Part of a small language model's weights.
Size: 11 layers, 2 heads of 64.
Architecture: RMSNorm before each block, untied embeddings.
Training: a variant of Adam for these matrices, 112M tokens, 6824 steps.
Each number is 128 + 32 x the weight over its row's rms, rounded and kept within 0 to 255. Layers, rows and columns count from 0. Numbers have three digits each. The size before them is the row's rms in percent of the matrix's.

# layer 8 attention key, 128x128, rms 0.0587, rows 91-101, columns 0-127
147:131122079094117175140164131108138067159069211133136164120146112113209081159079109133142159180129137070121150155180128214152130153127134144088173113157144146195141102081080107155095073133137088157096143077108117121186147112115143101172129136113129120123146160132114170117132126134113144117101095076150154112131147127111137211141162135143194061143126117177135132075102091153143137160149
135:107142161177139070114141155131050174123146149104144115087114057083186151115114165149132125107093147182155114162146150059214133140137125160145119121122130149149146149051117161125165138128135105123061116113142102150123103135075139095120128165139082133110107166113090147123115147058034148110072146145142107089073168097095130124140104140128131193155126190117179155125095180144137136105155
134:107156141154117220152143163150122189099117094146081162075071128123115138120072122074104086085144120142073112157150114123133127120160145140119147114116120098145136142072152132130151070066149116091096173100148133119110077147100127083208055120167165134127153097102124149110155120072175126162181129167180084117115085087167123081097169108121095131188115132164099101109142118192163140128142
142:112119078150115170183147158179162144146120162131108142164172137152126158126129156185107144195164104218085113210028165158143158209151167129171138153122157088135143169130149117148140122129089086104107140084136139139122107152095140093149183110143202091116113126139143163124082141123099139134131154145112139144159114169167118151095081115126096115093082136145138140128103121224112135137153
140:176064157103126137130118143077161144113153112132165091146061148118131126160177100113139161078106150135076146138043119182154120131119205116144111113088145135166110123136112132206133136175106137137132131142082112150244142078136108159096093148135154144180148160138128087083177148086118147119155138118150157166123152115112115128099182116157073173132109097140097123126141179172187166132077
050:115134100093121169084134112139148190090107143079117159133084067065133102112075127142080094134118172093105087135079106206134169091104120206138087120113113175098122155165205108136073172134145136133106135140121128132123098107171063128107127100091153076117110147160160118164134110155134151078184129089139097147119163142147156096116057168106076127119102160167151147074173140089141138114108
052:090123182140129136148176166112101087145131083156108178079172131186120071124139182071182185118146063140117165109141137099134156165149116072134148128130092099139158122107074113118097112102115169162150084128116105131117153127058198125117117136147119120159126164123062096099130102075098116132037118124127167078169122105138149117182170106115120128151190147089076146154097133185097120150120
049:152156089091099129126098096149125151099080149102140062164102126065142203117103096205034097114085166117150107154120117156149127050110109176112141112154126133152100142144147133131152163115142099103073179105124158123145091116187062129137130123149135160106136117122163175166119101211139169146183126089151128174098136132106104128086119136131155149115042122134163107082131122073153134099124
049:112152151171131129085169147165110073148125135143083175077109114155075058112148115080150195075122115178154154106131125118111169117112128097123138131093102160104156132170098130177098116102118140156195098142094123074126216095073092117107146168089128082130112195098188194175111127104111108126081107141128141087126087126171146106126109105087080122126110168062101104079124128126156126134102
051:111096110044128128110105184073191217140177161089160140144141094129160120124041160098137066138138187102126127079136134151126133128093130177115145171120156122127142124171178159125125173101144140076103070135096137147121104169161135100119144098154170094125126145145067045133132166119111123110140151144103110108145148130107165158151100179136127122173128209153157171152179157104137116138096
054:147105137098142087186120130114129195122151113134119125089174143116178192197137153159139124158080111094116097122131127107148084145138160108127171117139134100121108147105149141100162131180163125076108139149152120164116128188165132177157100087120108207131120080166090065065207136080121170163121113132070101141154122138136076190164148166170138183147125089177176164152150127142078121123109
# layer 8 attention query, 128x128, rms 0.0604, rows 92-102, columns 0-127
140:149147147112113145087174160159131096102129120101148129121112058130116159187113140172109165149040114129121111128116191095141134113125173175164153107146135176199141119075082158170146139137128079078112115059132105133142157106128144129102126115122165133113112112123104077115078122131107143107217104155137129070058118117093152045129085164188155128151162145122164151164100145171158148067111
140:094194128143178154146174131139124151105115086070083203115058109067116202130139110084121108109146166112129077177120146101154054180095136066144148170182158099088142137121148083160085090091126086099050122132148151147100061145124103123142068113155142158082107161106130156105128150131146096139140081098103141151148100111142105139094151172141104159151118102104144122149136131105120128106181
142:092059126136123063140140081124191196125138116098099144100144116139189166143118151106085092098176120156102153161075096177125120167084143137132116107134160094128179150104166086167141081158084117132133069114133138128124142182053114127084125153085144121144080071137075102111072133114107123129166149137161084165133160141143133088070160096067134124116143128147071102145147102152120098049127
140:140106190088135107148143187151127099095137096151127169197142167064168138133171047107071172107121185099111116099061205154149159170097123141149129161149131163089114105157139113145115090173118102119135110175089110120142138162190089201137114178085130103143129166156079116113148129155083166131108110107122146136111175085127071156151123133085088167151161088166115128100087143134116134138108
048:125127138193170136152105135116176095131112112104098138070161158136092182168125146159112107089140111180143177107201145088142061139154131112155113148129166048168114105078085146164146059116121095104146139097148146142117150164089147124112125160167137198120121151117108124141101111137184102165043118159073146087086096144039153133159153085151112125150124084133153132153154105126113115115072
045:135142103064135113107143125112148153106132156175148074209085094152134099070142096104129098134132178112139107165090135140115181091087152156108118110104095220119139113175197136097116144130099146160090114149110113143138121123208112106127128120075113104118112117123123129113137139149097155113222117120181139206140167080191121147076062158117167123082107189095111139124125167158135097138140
050:107067173161169161147131135116157113122123093103084165087151114136064185169130156139141121142185134174128147089169113123146079181157145112149117149122158041128141129095098141167142055142150118113209144130138125101119109130107164140101132165171141147120162173138116121138099106093184105146015111149102106077134078161052157136185137131123100102139167110178137110161157113141130143104115
041:132145131099123100168106122100136166149170153160161070127160127160188082123142106151171109185172119054088103163085146125117146150151126130113129116155101166147123112149150131099139154089125123150059099114114119162155109164130102115142072066110113125163129084109106080102110106166099114083207163130134155183170216124176100137073083167130149169195149133147124133107060152146108119185153
051:119132139241141176150115095135112031117077127145075158112134162108152233139164135142117156100100115143113095157126118140125074117194159097147111092130125111117130192108119140120120125199129108149149154126153157132132155109073111162148121181117059152100095126093170150191136128132181116178165105110163103159098105119126094083140148088109129129096118074097147124105156082109153156121134
043:127134131221097162063128113113142079115131112129154134128088110101078136108124116122055121095118098173111142122165168157133135132162099148142155141063156119159133120116103103120138111126082096197202127142148127082117182083098152182103201137172158127097116179096141104148104146124159095165096095159134148094064118160122155082112136094110120046086094093093143092131162101104153100062129
041:169178078208112168101171075122146092086104167146127137153094141124132169111142111136128120104071097149118106165114167116124096157132106114121123084156143156110097163115135159148069158120069138150097145138142174169133184180143139134132074103139071144066119127114165079162172182132154086140153140162174153107087148060068112158120164057123105076096120092114125131107195110112097154148111